Part of a small language model's weights.
Size: width 160, MLP 640 quick GELU.
Architecture: LayerNorm before each block, attention and MLP in parallel.
Each number is 128 + 24 x the weight over its row's rms, rounded and kept within 0 to 255. Layers, rows and columns count from 0. Numbers have three digits each. The size before them is the row's rms in percent of the matrix's.

# layer 9 MLP down (transposed), 640x160, rms 0.078, rows 232-318, columns 80-159
104:154156082103131077136125153107149134103104122142128136100133100127175104145117107148115117100127115104110126172102098099117093150125131164153130131098138130099129073141100138139124119147130103115178152187096145097105140133152145098077168116
101:154118121127145128140167116128156091130120131123136183150161129173118164130098125139144147110127159150109157114116124134135147063137141116192172146128076114120098136105107084141144138161119133108125118091142102111122145096140122102133133148
098:116110143141125130191114085160082144128123102140144118135110164124123145097146095096143144136131137095177139091111114149109124155148155131115118148072134145134108138141096185128125135136122172093070145136122122184101162111147118115118185125
097:147098172129160115110142126123104089142165141115175167113131147135155159158115121137150151115117186094101143151120133120123124117102101135136141122088139129121104136117167118124173099169177121131136144104146138162092137107122082116149065115
097:101119103133134122130119134111096156141156202128103113148113142113110143132112104144126126138104118141128091109154152104131119130144120113096098131119129157131162151107129158113137106186090136127113130124078153119155107127175126103191107136
094:144090143148118123114107142145120140147140130130125112126166133133156060147108169097107133106118147156137174140142118131075147120140141129111114108147116126129092133144168091163144100156113123170097161103127135108137138099137095112067125123
092:098117118131123129148148132139128084120099154142158140139101137099167113108074154116077175115149104132125143140136121110129134129129125121145147161126140137114118069113088126165087138149194093126096127097141132175119093128133111169126147189
104:174125104121144159183165170128128117148147175129097084139143137128099092157099156157138117120135087128141124104134138149115085176110111105135136121156158154117139134122118206142116115147128068113151110136194111122117102138078136131119149144
102:125126119171150115099152113146070139120109122124130103128105126191105147056179131134088149134128169126143152133129125158103116152158070151164137192136119110114172110105134134151108087139130099086131128147088150159119142139120118155097146129
098:107183084161107121137088155162123127138169162135095157141091107143063111102113122110168142112158173078139119143096131146122137106152126123124126141111106116159128147112121128103152129100134147106182106080120097116110124139126124116140162125
097:124142107155101141098159163119144094114106166148142082183147173104098096139159134142111090154108131110126156102135106121101120116135129140103125105130153137149129133146097122116120107135116125176164141117135136108096075126135127170133081129
094:117144153189080116149075177107145094149110127137132098105131140119154135154139076149127126123130114126154121169142131127110168116130093119128160119132125153108137102182121089104128120137151076110142131147143137154158133090169131113112125112
100:144132124164140115121096101134163100099157172148132165134103122142113093124157111148104161100134145100066103145167137125158124110129158089146147121177110112106151116108106079120141116117118123158143137143118132140132127097118090098165081179
109:128105093141162102139059085119137131118133112126144156104143138159157117115128107128155123146156109108137145151152110140133139138143152156115113094129176097121135086127130164097121107137143134126125131163116166109139171129126121130155090146
129:117116147108148151174165130110092090118108116139141115131140138112144122089149098133119143191193152112150138067120121127109064070154127136173122094131134134120141165165147110135118141092125082110142102144129096152087130134131169137150109142
106:141161134139108098115073130112125112132130122115092137166142087103139098106130132151109135144110109167124102122126151110120154145106128159108120203152117173107111083141184167096131116133104145136093170132126107136165138128138159134140145121
099:110144096093095103111152156122123121109139120130105177133166110128144127114100175136139114146156131136109113152113126101119112102114146158155118104141128146154102157146162111171100154115121128101108140120171143144135119110176082117124136123
085:106110126112116147142107136122104255164135130128123115127139146109097159124139180106160146104183111136147124148105144092124138172124105128094148142090142154108136115121125127122124140148127141137142152125136092142106152151118169155134143117
103:106123138130110166160111154162108121136141125112094136125161066189100157135127104102141073158114125108123139153153114099180134144103137126129129122111149131116145147090115138124124074120129129114149132097122167137132122133178150175108104154
094:095166057131141160140133109146111142122143104107130130156111089110135116114102107103132114122168127097100144120130094117168137110065129147122147120141114134143084150114146126126106120142152141181106080127105166131100129079122138099129102135
102:109109143130127153145121097098143074103096154126189123133137152097165141138108125205126081130125130130141118131137116114102060128115154134084101142122182112121148146134129158162131108129113131145184126145160135105137098143127096130127153101
087:126160041144163142092101135114105171138132113141107147163111111112136143108190144141153151146127095160160118133107121142136138093120093113185127094144076113139120142143141157160123138121078098129119104125094139083127147152135129113099104135
109:127114156138149106119138127151119088126144078154111085134152119151119139139135116135153160117139112091151138145139114142106123132131089111125127143085119151152131098132119120126120116117120131127206115081135118134168092119147156147109088141
102:083147125126122123106108119142098134098162170102078153119132063126118099172146100134109102122118104143107135162118122143139153139105136176113111101070132115145106072163133126128144136126171107135143161117112112146145143137155082120135135164
100:135153106111113108130141143143131141125082137097092138132090085100146134087133092120163113135155120122113092161137143149154099150101098113144118121138139116181144141167138157152141116128082110115141160152111146097169115146126120089158100142
100:114085129135149136170130157119147140113141103169135133125124134172096111120127100086151155158119119122090095141116113108107101104154130154116141192101129117118144125097081110148138135086098121114117125142105125154145115095138129163105128148
096:134130137118119088148133119168117164158122092111135165115132116151121086154118126089119097094149133149139069128089104132122117099123095133135118183094156119124107130157085099145162169136173139163140171109115117142157143131166136149133121171
111:107109141113149111093111134159094095146134143113147111165116170132179144135119123128080140091134171169085132143138177141108111132097111144104109095113111124141099112125141077141143105111137106111141141164131161154162113119186101153105097145
101:138158132087108127151118150120144124080153106164076166125140139090163155118129169170113070127104177132129169138098153111135124130151117171112134133144118117159096113122143123132157087084143177131119147148119116151146131132134070138106087082
104:134077179185149130133128146129140127081116096151079084123122161152123145141109088117119123172163135105146147196153135116151142139170141124137119101163104139146157078124147133130149135075135129151115121157113117134110130155104141132125089132
111:136124144153136143138183129115089034118156169140130105119119130177107076154167098130167124150131130123159125111112135124100158149101136128104095157126115179107134133148143129147144156103120149137126101151130158118107097153126140137125098080
102:108144110145148124124134144134156123132132160136117154178116135068150088120092114124129098105123111095091131109102154117099129169110117128076096171170098139169148173120141109142134142143145143148118185159115101164141121154121106151096117137
100:159134194150106144176117120106145072132164161131125127132168164144102098157116120139136147154127127146181125116131143132120136109128166130156102127142133128064128139101119134106127096095120105156132106166154129106118148095071159144142087125
090:124132145134114119174121148102150144127124100115123144106106125136149178135126095126133149143149124141108105133128106136102102152103185139140143105132124133103152117152086122106111129181155169099117151099149141083170122106163110137130128119
094:146176136109129118150125104137125143133147128098136118117087106163188137101168128107116102150124141133184133130140133143105139099115139109139156174122141116099129116099153089112124101176116140126113129136099126108115140108114102138121131137
115:180152137155138142123139103126155044127157107141173120113110153162162120125109086107126114143183160083127162115128117117105137137122141102155119109096163120117128139149110121114139142162101117146112174092162156139116116140136131128109113097
086:117157122135114131136107087139126245169127141156140136129138123121104188163122114148140113149125122102113113128060141093104153139122131170132127133122140124113111148131112134119157130163110107150111080164124116130106142149129131096115136124
089:135120125163137127105109101117144194110133109105143155167127125133138165140116134133146124110104108145089116101089145086197166136083120117118160169163114093123067126134129143100132108146084155131095166097144092088151131109120124131118133110
098:125164128087125113103160112104101170078117148105088115128136098151115120141169119146116103116086115150122140163148116109111127135136118096143159101156084131111113092130108106137117144110117130132139114134122114101132158137100118114093168182
105:151167125120118137081174125105142079160145148145128074132135160051157109128121127150115150125134125165142113051139173155117151120068133125109129100123147129066131145164173143105138151102083108150109141126130141139138136165108144134159114064
115:106117070132162090097107134116136130152133118121095139146140086151116127117160127159087121139131122147147140113166127108128182130126116151154128141155104135145116087116117182104116111101124088124143106123128145145095133142117113084122135130
095:139129110099131157147120131153130140113142108111128119135138136132147136129094148065132167122130133147121147118071147155138120137129107170125136129076112116144092157112112101117130113141193125110086150128159127156069124089128125119099134125
105:132068172118148136130111158129100121123111132133081115106112137147152173102145120109150150131117110116109169115188100114131117117148149109149140165133093106082126140140107157154122130108140143134116157140140124133105142108193132102123117078
094:186130128128140110180141119137157116137157142150143159095130163103154129107112134125095147127110109121142101100108160120142119147105122116120131140157127134166129174147160116150147081116131069120107160163130119131134137125141136107132184070
102:117146121099131139167145097113135188108125127131122109133117094134163152095114103145150074101137107139104138099095126168135133175104107133112095149115145144173071108126126134170134108108098134105099132081130126108166167099136146166168150123
103:152113171127133168089102111148132158159148116177119151100086178122165108111146112112164107108121122114114111096114133073118153152120136099091128142169134170132119127105198138113109115132175124127123120107136129181123118119128125140184101142
100:160124089157130149106110118139133158128136161139132133115138046148048159127162138104119125155131146136137151141145165127143159116096169139172110127116099157121108138077090124133145130076138123126143119117104133131118130125110117121141121132
094:141094133110197155073117134096165121137115144131131126145157109132051106101133164077107134086096094111148123119135162107145146138124122102143127126111112093178130143103143160144143140147117149136161081156071119112140097115117082138132102174
091:126120088162133118128109117137125189177136111178154139141091127108162158138116112117139123112142098072132158089115131107112105153114142129086115160131128134139128134131137135120129144169151142125115156132132085126111115102118153117111138114
113:136131171111128170152171133089135114139130124162155161124124163100110130101066097135112144091126172128147128103135122132102157077152129116140123168143143127126095151125145095127103146159148106116102118047124134186084100129105096111146117138
088:101116145183122155192108157108112164119122120113107134109139125143101120133107143126173120131139152145142108105119146099098137126141137164151120107099145106083101107170130135093119120174188117129144138091160080132152130155111128105145104130
090:154098120121135100132116130119126143111119120144156128126072149154106131168128121115101114141129169149124174143164110125111148150133119141113086115127167131090114139127113173085116116160138114120105143132120171134156128097152116146082100134
087:135105104111137146112115137118117216151139121101137084152153104132150124104075133124159138096138096158155121111106154136135114147120123109114133101133128156140137121172104138142127127163084151157147137096138128144136107116100144109131122113
104:102147120204098124108137132090150091142126113165138117113134152181116133160125109113165139139106109123139133055134123129135142126128151113127100109110159148106107151120175116139113108125133113126135102128138172150125076105152109168067128149
097:128113111105120203149169111074139108169128141147122123094156163141109086194108137129140091137095161089125129111130156129118121131141162083156140145140138104126072131149131128118123122166105161184127160079141121157123142093110112123123103111
106:109123092149155136159125121105107065099174118127127146149096099169090120097140136146139154151143145184118122167119137151099093162127150152131115085085129132135175149124104145128148116115148121092115130132153144132125124110146133149174133130
100:166149143145094137113166161153090119119054160142102080134128112109130137152141174121159119147097146132142121118115119140149158177143085080129117120133112140155101134135139163143142171118106093153104138088123138138121089098114158116103139150
110:125131102132146099108104145091085153121140152132162131162116089130121129096118156121131145116100144176127143153103108077112129180159137152130112161124144139101162142187142165139091151150122143159118121149122136073140141135110136165094113155
091:126129112135095133122088137110066150166175153171078134169141133118162148134138158172117120141154134144161128130090148114133124149106134097115141098099093121181099108142133142129117147170142093159173135102113158112130114150120096132149140127
095:138165089164143145132152085159139145108112123087146112121135154105120111116111154132120117155075120131150083128120122138155126143126097182149168159160109133119129047148118137157116110164114110127128158098117132100112104122143129130120102143
094:112121113102108160180158107116115101147188124124104102138106095141118130117118149153128132122131094131087157092098141146131153143108083113141104145109141161099100142162132145111111114138145124136108161155146145114140099143161143152135121138
108:163106090167128126133166160100147116152116119111138116130141141129099092126153171123129119131107154140153142112098148131141148134116143060125133156125143131106194157122163110106116134144128106092127123144116162116116093140124130112130128141
097:093114118128158160141128128105142114132129133107099118125125116167105127140124110121102112116136089085157175099120162140135121154113180163132148175120123098134200129108126121137155102119131182167129138123077096176116099125087143146136130153
110:111095102126141126099126122141130146094127118109122101147142110143131108142158107185114099110109142151160173154125114156112143107122155157197142152125117138151114110148143133149156104106165104114121105140153173157080141142111088064099120123
090:144110147118134119111109117152172147108095090162123187135128117134090151104155148077083120153078136121136104137123147162148152154105153171150157097125098139126130121115158172141132118149113143159074156139165125089127143157129168133098128114
083:128140153138087152157174163114132157156134139111139105085089108090118154137146091152159108126168107126115148140142125149130124108101125120123086129160093108084106138127119170086185089121138162167127134082088173173122148154153146127145129146
099:146150100164108113135082165112145172130150125142107117173105159130125156151146106131154131127131115103147122146136115105142147134122105150104129133135160154125095139119117145114086124155135125123132105107081165115126084144108107099103126159
107:136136160140133121124111092148085091122111167135117136105084155125129108117110148170149114166151101105109155099140128099082121127077127126125116091125161132160128134139113140107155099141143128130157141147134111134111096149144152140156154078
094:103127128119154136149152111098118137171146142109105102125112152110138107160126109142120120067093152125141138117134132116154176136111138122108140138095168133151151081077131135139173145131124135133114169112133120158125091157118151124165135144
105:152134167143148161078157103126131173130085134103167143118125133106142128136146107142093120155072128100111137151141153104075136152104107126130145111126113118114127107094185125131117140124115143117119133114144093118134135153135099114123149100
103:124118127129148145103108142150128055117093131148175167143100128161122124143118154156130169106163150134134110136162148105109122128101149143102110097145172128105092124106127143135131203147130131118147139141143168126098083110151150135133117079
083:117120131141120131137140081131121255094119160138106150121085109131106122176160127097120132118132122130154142125133148150141146146127146166083108152104157124124098118138104148159151149157092140112108153116098112098092116170147150125129181113
103:127146111125135102081147126129133105143128159137120146085148126140152136151131142115106132114167131131112166115135097167149142173164141081113125142085144150106117123145132073173131126111140141106124087147106148129141105143133125135126102178
094:100131124056141103109116094148188100119144087141125126167098130152121120115126188158159153145128139130135134129147144145156113082114109096106114123131144129105127150102164152071144112107145126123164104134112129133139183086157139165111118147
084:136097101140109140103130140102147122143124112125120110172149143154136093173142138128120136155100048167103140129151166125116169120105151145105100148150106087125114058095114111152129135094087129134141119128124142113089100133091156141135097140
098:156073122100142126157160103120132085107177101104131135142154073130084121144112133105131100132161135120140118149155143144151117101158166137183115134147123133154183138097101166155118122164140156120127094162160120122118108134138157166119184142
099:162101157137151156160125125137109176109102137098112126142107095151037154124126134142120117136147169102123130119107098093113118107144134142129114124140118135146110142102154191159110152131108114172172133140087123164120177135126153163110146102
083:123154145123146117145120165155130197172115109137143223123125112098123132129114106104140134115116151116124116120130115138161125105097159147139161127125118129121095119087097123112151112137088141182124113121097129118084120141143129141140167120
103:116151122133132090145117148108114062113128124139102117122148117122148151140163072165145103112147103103089094107131124155129080119159134119133108126107120125106077140116127162146120130119114136136120093097125084134127183100132113107193117142
120:147156102063196086138126138088154123108159149115125117132111122133115132134107148153137127118141133150116130172149122119151140140103097142110152125157114089091097146107111126125126090106110133155143095152101151148133154140126135176109105142
107:117118084119131062126116087111154123128149153142118139147110124133095126128115119188161128144158087143134173117132141112150157120144117074116111091086120136153137092165099147152140098122135134100144123072144166155129128124132098138110118176
103:106126081095126181129112121136129112126165121143116116139087144136130140147166133135074154112138129111129161154142103151160136124128133127133175097132111090185093082097110095150116130111157112141126113120118116117115146127121157125142098102
107:100130119166143131104120091107119093132107150115143137139102173152081135090169107085095119140147116104137103114146109132103138121168092162152171153129096147092162115109131165132136156118115179155168092121103123151125120138096104133120139122
089:144106125085128111123157122137108155159142160113148129083135113135126130108132099132119096133110134119162133132148147052108085166095091141140130130115151117108145157121108119077128109112150164113169113149119133137134134120158097157120099127
111:106131094096122141164107139121141200132090144129107131111151088129082162096105109136161110131136116160119144138099116110198134094127101137132157168112115141137067110125121127154120120108131158149169090132109151112075113107131178083151124138
095:105130113142127127135110086136127164178117106154104150148107120136182138139155094088154118111146120147133109105146145127155137123150078168099118169130086111127088150120152156127146125131125183087083155126151157135125140102133158125120106072
097:149085127113134127139143109122155061169119109131130139146121178089133115077131127161116125124127130117142112090123153123108139152132196154138123139129145113109148121106125150088053106130158143124133113141111133167085084196133112164159149126
# layer 9 MLP up, 640x160, rms 0.077, rows 233-318, columns 80-159
095:108119115150132152116111163134091121136112103101163091104144103123146100121109162130107136163118117116086128118097158119110122124144135108136121131162116083142148120106164096132101130135153141148135082202121163141142102129066147115128099154
096:128121129118120090143135195118146124130132118154081153133139143166136091140092161179090113097118140139119095142125127168110150146142122147130158111147113134130126119116134077105097103074128174176133128135126115143134068174105149174133149166
098:146110129127138190145095132123114118143117070125138169146148130154133135075132139109134126132146112130142138136127157111115115127139179124118139117174153155093152121166104098128071186117100153146064114112124117129142119163133109168138163146
099:128129120174164174142144100151134132127105113126127116109120118119135106133131156122104132129126131100126113118134128126133141130103153104115100129158150093097109123123127157144142191138127084157135129128149140115146152141088120154173094095
098:136125112083138166145127133132081107119101175123122122125105107108119169109184108145140135142118107054152161109164153141159130132119117125122104130112124096138175104111128152113149134097089128156142119140067139126136167140131162114136137141
100:134118106092114143102126135114183118124136105120105134163161137141130131128147161149118095151122148140150106139120154190120061149136124161135169057165109144112140195136140090117140106108065137120131111148151108105117156134131102089097091110
106:086124159098076094128120081143150122077142071175152122123149132124142151130124160152111092117103163124131108111153135184134107110140126117111128094129143104133072123160149085136109120117159146162125134137042162132119104125140086153134111122
099:155088169108116130133155147125148127118118140118096120115104149139122153150155148096105119150154116123115117123125140145167074125141128121133139087171090111153139111141131126152070113125167149129103173133112094132122165120134133106125137169
100:139116129123198122153171140121140130150128130098090146148133127108116158091122119116123147109146102111116129094151116157116144079138100103122148114159163125118150105118160140128071186145090079133131110109123181151118067157114112116143112124
100:140122162104137104158129120118118111139125122099128177087104137130112139126090147125108135138087151109135114152122165133153126120145127150122145116160136165114054104127139132162151153116146136125105095170098135136117152141091086122107112120
098:138101133034156112117153151190129104139147117108082136148104149117155107086106146098118114128114120119132127137128142154101139138126163153095131151111152186134090121093160139168120125135123103105120154121115155114118167161076109110124119140
099:149122137115175142167153153067129112076104122055126113119162150133169141083117108115129140098108139131148168099119109135096112104157104166139129126090100134100147160116169136153132099139160124085106162109092118141130125126192115159118141117
104:101134191133113113173125169147150100117078106121123098126111131109128108156133160138094130142114166144129115072146108087111134127133074134129123114156133159157146130136108123155108138120133100133143140097114113138098164142119114141097172143
115:107108142108113156196132124125092123117131128145153112114150156133169125137157129147130131173165140128137095077089117134128103133151114140119118081104142136140142148157143106129127114111076126167105103115114135197083115150128141107160111173
099:118090126114107130144145111107102127124063105102137141142147118135130157130153149137142134130137133119169104118135164164146062123108112144121147097133094109170133179135142128178091142126112133123146085151114138119135091131167110163123140141
102:129122161122120107141129103146148129133140137086150105126106138100150121094128101106114131124143112141131135070149143150065128150153098077119160161171141069119127125102135160093137105101157101113154138102114146122143112135091147113158126129
090:136149136133107068163185136139157088094138116112140130116094113151116114121122077143091109122103131141117128137156099215155128080182165144161123120169112137126161128097137128132065122105136113130146113123118124131127158130108112133138163171
102:148154140081128120146142176085092112088101128127179091130130156130122086119125107112105170119142161111123110105151140134078113170148116124143096156154139119114135156138106121130125192120134128118133155125092117118129137109083115105128114105
093:123123155170115106120159117126113129118125149145072092155167159180141161105134115131158112140096093097101151105168143098087118122113115112142158087138146114122158133145130125123168123074129170122143134149109128139153128154133084139120144128
099:119113103110115143107103154128129106179165108132123180097126140111136107121098140136107120117096122135089126149149149144130140102132108124163137077140121116178107123112135143135170129112142146148112115150088123151099115112100093140125108131
087:136108141079124147176121118130147108131110167112133143077156176117152140137095144155128123125143128124103140080111135132119145128126150104107109140085134122090115141093155084084125130149152160113140161094173144150142137060145130103172135080
105:128149119074092128139175139119110091150113165120096134124108171114167113144128128098128174126088107173099105109156123131119104146141176081153173145140122180141137109142140091143133113117147119073109167144119160148144163115113093101117099105
099:189123158093116171138126176137108117127119156112157107136172134131114168133135171130111113156119126111100123148139122163120087083133096108149122093161143109130134126115139134113128140162099108154152126122134168111117138170110163156154095100
102:084135157093116140122115112136108119115157114157162162132109145094124116098150108129154114125147132134154165133150142147114131115114103130132132166110064163098135143099189130125133154121151139150112130135137095153107136137121114131111139102
100:125082106118116123138124120141149131154165102117138135087171166103156151105139189145126107114112127131180078129133131156098114129127146120113109056147109120138113158135149136152124112114116125141120117127148148153117162182121104117141158105
100:112138134129110190132143127116111115080119077117157087145139100122149135139177128168138153127100157071147183139147170101152105107152129105127134089122131134121125111131148158121097134145100135099093078158124120122113115148125157131121132139
104:160113146122118167152100138109130115089130151111142150149157152118137090118142144155110108112103136107163136123183090129079131087111096144170197097127174111133120111130121095140120164127058175156119113142122113136119121093113114142166131111
104:123125112099106132119121144124173115102080175152149115115132116116147110137156139124117134148120113163132098116143150140126117129126135138106147116144080144147125144125135115106099165108130094123089148145131128143124123138077107151133131150
101:117114137115096164117134140130148103115173151080155138126153158102155125127140150177110120083097165151166097107110088129113125129141139138115142127121181171109154124101136104137116154095105145130141136097165182170114113127093094146176139172
103:143077117144133171124152135107105093103126138136138162127166151097131101072154130153136143118107136101113153127131109166136147114121119100141103141121103151138119130147179094141087178151090158133145162116121124137125096075091134092113135141
099:085122169168102146164137145090099136108097103148115101070118144108136106114129124134136147157088167134108144083135098102101108130133141123108144125104094173139121151105132114131127171139110160139125124135124102114152089117157117143148145120
097:153101123106139115132168129123092117134121060116093149166120133131130131109194133118134110118098105168120190088167126151113121146099093135142150124114118132095133140143129094134163157112086147081128154144105136137127094131157144136113153108
093:158122108146155140092107116177094140129179161140174080132155177089121111109136147149091125138112123113112113133104105131150112105134090124121117116134123128123092130131100111131119105119113099132163102148115120131130163091056152119107121158
100:092109122159107115132112113179156125120091125133155099141145144094135164149110118144115147157154100126132100119114114130140138148154093153148124098104112168147109136143101134148116162085122114121165128137121193120124119165126142127145144109
106:124117108076105173152119160103131117112151113120164129120115134115141119134113132123100130159135114127168120133155167107137123126101152125135149143127098159170096134142134097103159190116149087117108106175117079135140134166134117144102133170
092:098124097105160192113093165126065132134113112150145130168140136127183126112148155119137147132147160160165101138133123099101124133131151121135116114126149143156113123125108117132126115113135100129135176090123135120132182106144125100133081115
094:106137103126132128161178125133158083121141149136137141131096161093143128168133133188097070133073144127117145061127111174127141133170137105129140074155151117155142106134096150135107147122137086132149108129091139127103111168133122119127145171
100:128137175179101149140126134127143092132149097150108143153136131105136089116157100172149163101142155110160134118112128113100127122108144145130147137095112101139163140130164143153145167125083127158158126121145134134117056129093100160140094115
101:128140139135146127121137182118127099112122083111097110125146121117129116095091189143147144139145125133090118128126136099146105149135118109127122117121134130158116139146108098138137119102149116177097106091138089092131100156118102139103130172
104:111135116101131147128151080120146074123151091129125117179174146132148133136137108143110157119122194125090157115143111104104143103162141122095126115132137147140132128140148107108163101064157163130114170125165154146110176140126081143135136130
097:113125117149146121129108151127124121137136154097133138079139113166151108116136118139134125110149114124138115150206145150124133061141128132176088072150118148154126106151144122105133133152093144148158084119133139118109115171145164136114119130
102:133102125146101135156134135107158092116149099088134135148123108164125135114117130128103088150137148116178081116133148121137157126137149111141081126133163111155130129111093122114069097101105134156123108104105130143132112160107142155141154162
093:122076131152152142111106181123138104108149208116133124122154111135125142125165095104142132140102132093132130162185100125102098097169145131208146120134131145095140101131148141121125153093088181157138163147142114093131146129138119160136112118
098:141132112115113191122093177094099127140122129067133103119151134106161118131145126177139173129103116108168134131136128104139075102149117141148124115139150140130109175103133140092129149115083124133118117151126108127143127098071122121104091134
100:085120139125122130134155148109132105122108116142107068172158118091136119142105180152139130153154116101125105108127145134151130163129103122118118121087128132138126126143153140107113158147068148212169099109121122146138081131132130135123101140
103:113130164130102121130143128127114124118129074150106127119187155090174122121130106184104166101141139111109127103098138108094112132161140145136097122133103117155115117127155140104124128125123133114102144124141120148117153163129151153131148161
098:115116130113120117142129141084131147117112139101100118136109142117135106138126125154121109200147114101159153055127125132097080141105135106153137127110135120123136155164123101122114168158132147114103173158115117140111152147162108133106132121
094:134102170118113167111144124155098147109125124059138107120115179086147080138144136147129167171137165136140133104160116125159128149079098101085162120136100102130092138135113137133159106104121135127124112140093118145138090136162138102127093121
109:163106119099150139165142133106122117132136129108133149127137120134137082052115097142132163124149187080132117155141133129130152112131118110131136132057183133154139125106122136135129109144117175177125093101098162141101076126125124170185120133
091:120141119114147171123106129139119114135154147113150168149133118128147106118179097172104116110111118151164101135119142136121117140118135107123126141140153135177116108141128073125170115109129129154129122128062090140104138119133139160137107157
094:128114102123144123142134117122144129136140083142116125122122106118146115100140107161119184118115113135164093121100106156136128126111128136140135126152143099168106153106155081178102169119135131135164127150140129125119145130105131093165111113
091:156140153152082106109147124130134094079161117150145169123122148169123138144154126123096118122125135085100160147151129152141127122157122144110108100162132104138123111128153148147111102104173077126141100119075115107073157131162101096138146161
099:108093147140145138144154134129095112148136137108108139161142159139152083114116146135130135141165155095125106137141159137122120129161097126124118153127106107103126139137162096142115142126139147098134140115137128102140119103118080115128121136
096:143138107133141093107173126146149098129188128081141113130082139150145110080095083099075150122112138156135137124146124150113127121095100110121158147127145168116121130155142127110129135127104119136126152129077152152147069108134079138128122169
103:137105127093135085147125175136085119170139120122114127152103157082142136130146159165056150158123108108140079118114108103120123134147095094145122132158172176161132112157133153159114140102151122149164132098126146129124131127108142089136150138
099:104128134151116122153120143105105115077110133137139074132094133123143102083188143149140134130106144125137086113140131124116145089136119128156190077116152088144148123123147086131133149115126154120107123156120108082124160191148098113120155130
103:141115111169176140145152179142110086165081129106094128129165115142165146128134120119138118153105134125168082098133111153143141111128128133134127128161105138154107096105128133111146139098123067148124097142071204113111127127111096127102168098
097:129102132120138136131134105146149099109110106091122128123115120110118131128094115097162124121087133071129129154123163200134116110159137154133097111129141157101125110149113128108164135130113158107168109154104136137088139131138114163175156145
095:120133140133114141121102161098111087070128149087108144114117109161136139114128126130122134125121183147128105072145200132118127122107126105158168089093093112119167131166153146102101146129126169134136168116134167175136136108123135104118122095
095:126109126171109131142090133148134122163075126096175101092137112155140136168175070123074140130153150142179112098124089096136084116106107160114155132104127105121149162130112098159121142099130067151121099162156116119157135146117119121164114127
097:120086133107088135123109119153125095131150140148099112183126144158139107115121151152130161131132153133096084109092125135120140128124106147087143116106104114111114109152176125117098097104069148136137101123151102098115170116145101119096110165
101:151109157110128120125139131147128130113125113097145114111118122104138100107097128117150138153086108156158145091151127177085096110148107113163137075121132145116107158145136122109126082130107121123113171170103161139133151104168126137140108105
101:097143123132134113174156120098125063129148120144063130185124167139145134134093115125119140118128125123100131094140097089128137139136130081084079119127129171114114117097136137100124122075114157132145169109122098179123142150146143164144135135
094:112109134112120136145114138076138112128118118086130120108190142131126099122089148120143153153152115119128127129123129115124144145156158132144148137095130117129102159113125125100149134114135140141120108116110157118114135147099112072154124170
088:115114123128162110160116088147122100104114105151132138141170147121137126158178118111115145133146138136137113116121179118130102162158171145117158149109180157154144118103127102154099139072126157110116117096157091124127111120125131137144119149
098:126099145142160143126105126165128120093113130150130120151134136120167151152146098144140128112114113103143068115110126133130090076128091105167149126121172121166101158117152119120151122106101118158156137118144136108146135117157078113120150095
103:137127130102153141161134132089110112087127098189168077095123155099134162116161146129136151142090131134130099128134162128097098126117153114107143125094139127118118145142149123149115144121106111113112117099145123129084124131118079134156131113
095:154107104083130145145125138141115110094121163126108140146135127116138109119124118137124118169086123136118084119133134156096060136127121152129166100125123149127138208161130120121099156085124133102110117193140107111104200102138113133153146145
105:080142186149122122157107143113118114114159123140124086162167154160140101105154100120109172124105120150149126082156127109143166087119136146177160112096127130135093129152149089116079171119131162142109154095095104168152107155080135132123113151
099:119101120102126177116136077142127123140159160080097109132124175129144159080161143109166134109087139105138114086092139137142148141130100137117139131074128111173101109133111098132097146111135092155116100123132122139113134128100129167107177147
091:115125126092122124133115155125116121122142099076146103124175135140155143124133095128157140164132146134141118157165108119135058066127139156187153103113137120137106149135138108102134092114096096148108126112168156115157148109094100160147059133
101:149157142111121110174110141158156112120129096083086111065146136117121134092169144143123149158128132118166077087134131134156112114132129111139174126141159112114138158128106119126101120130122114177092122098128082135097089118082105118166166119
097:149126139169128118168102138148125101145077090095151064130116124135165070160125119146133137131150157132111133137103159098135109135139132127104131134088158112119109114161111151130137102111151126149134145152126100128138104148125077133111178111
100:149137126087135132142150135157089125130110156120131109107119136084149112106114096149140133153125137114158118127132141133127127093161076132138145087117133200141109128136147048095125111151119102143136084117120160131128122116134097097184113133
097:137118103131132143137103126144119106158118174157159072160128146098126154128127135114124125139146127130129178137114112129133156152108098078114100120128104125142109117141130117089133171112153088176081145135093173133164120097127110104194108171
097:144104139110103148110192117170161104128115097098137116109165117104144131100160132128107156147103099112123128117114114170094101095128146130127155126168125084111110127077156079135134153122108153080128112161116118132132091128121131146135111131
091:127118139079101163086107151132119100112098115158150090131113111124158124159112112164168149180125127126158114138139166115117134168124122146138140115105134118135098153136109122116128183106144109107152129124148106116148188098085087158072075122
104:113141113102092166168134148132167123113174129142157112114120135125135132102116124124115125134140102089176075107134120149110107172114113127118143079131124128145097122149130127125127137131142141140101109113116172137116098143085151112116121123
105:142090108119088144106145127136146071131125146073124133123138162118164123107135106133095161123112144125154149147183108127114128145123172113118132142119115164094119117124144152125159105085111132167091089117125124125100108131141105166138168166
102:114133165149145090162137131088138110094113117107123124106104139112120159137143181132098156136135089096141105118119107165137103145125098107136141111181148154149123136107127154114151141092133116151138113148117118147102119148101149121143142168
098:125116151126102115170135154155098093147131141154098105171163158130141097122157142120137143143130133176124092073133140101118111164093107134099169133082111152118163141169125164136156130094102145126110119117150137143134105183126127144155099093
108:143088131080138125134118162131155107165132096136149138140149097157142139123123149135093129138142124102096101129116150160139134143147112126121134112136121164117141109130175114124145092094118135119109118141081139140141131135126116142107131153
092:097103111114101146138107134136112128141120133176112104147110109136125126140142152143128121169120090123109085107102133097104134122164110122145117130107144136126085177139124116128101138118134145169102123135128094117133100110117138110144163121
102:154126172104110151136156132129141099117117120091137122149130122120129106147141115123156123105121130116168118128199124143133083130150128119154082137105161124120100147140176127179112131110112147137140153103123095161104168155127136142146080111
101:156145125156150157140152135152185102119102127115120121138108130079134110162127161157091118129100161103137155146135146125123139144134126083090138078143117160132138120104138130130113142090126103144148158174105123157083098163137116091134159142
099:095142111154122158108103114137159108124078116092138145115122144101158136136117116107140111121096096139145139105116131128149098100140094127161125121175130128151134131108158132126129109111163122141137125137137137130117161131080106144138149164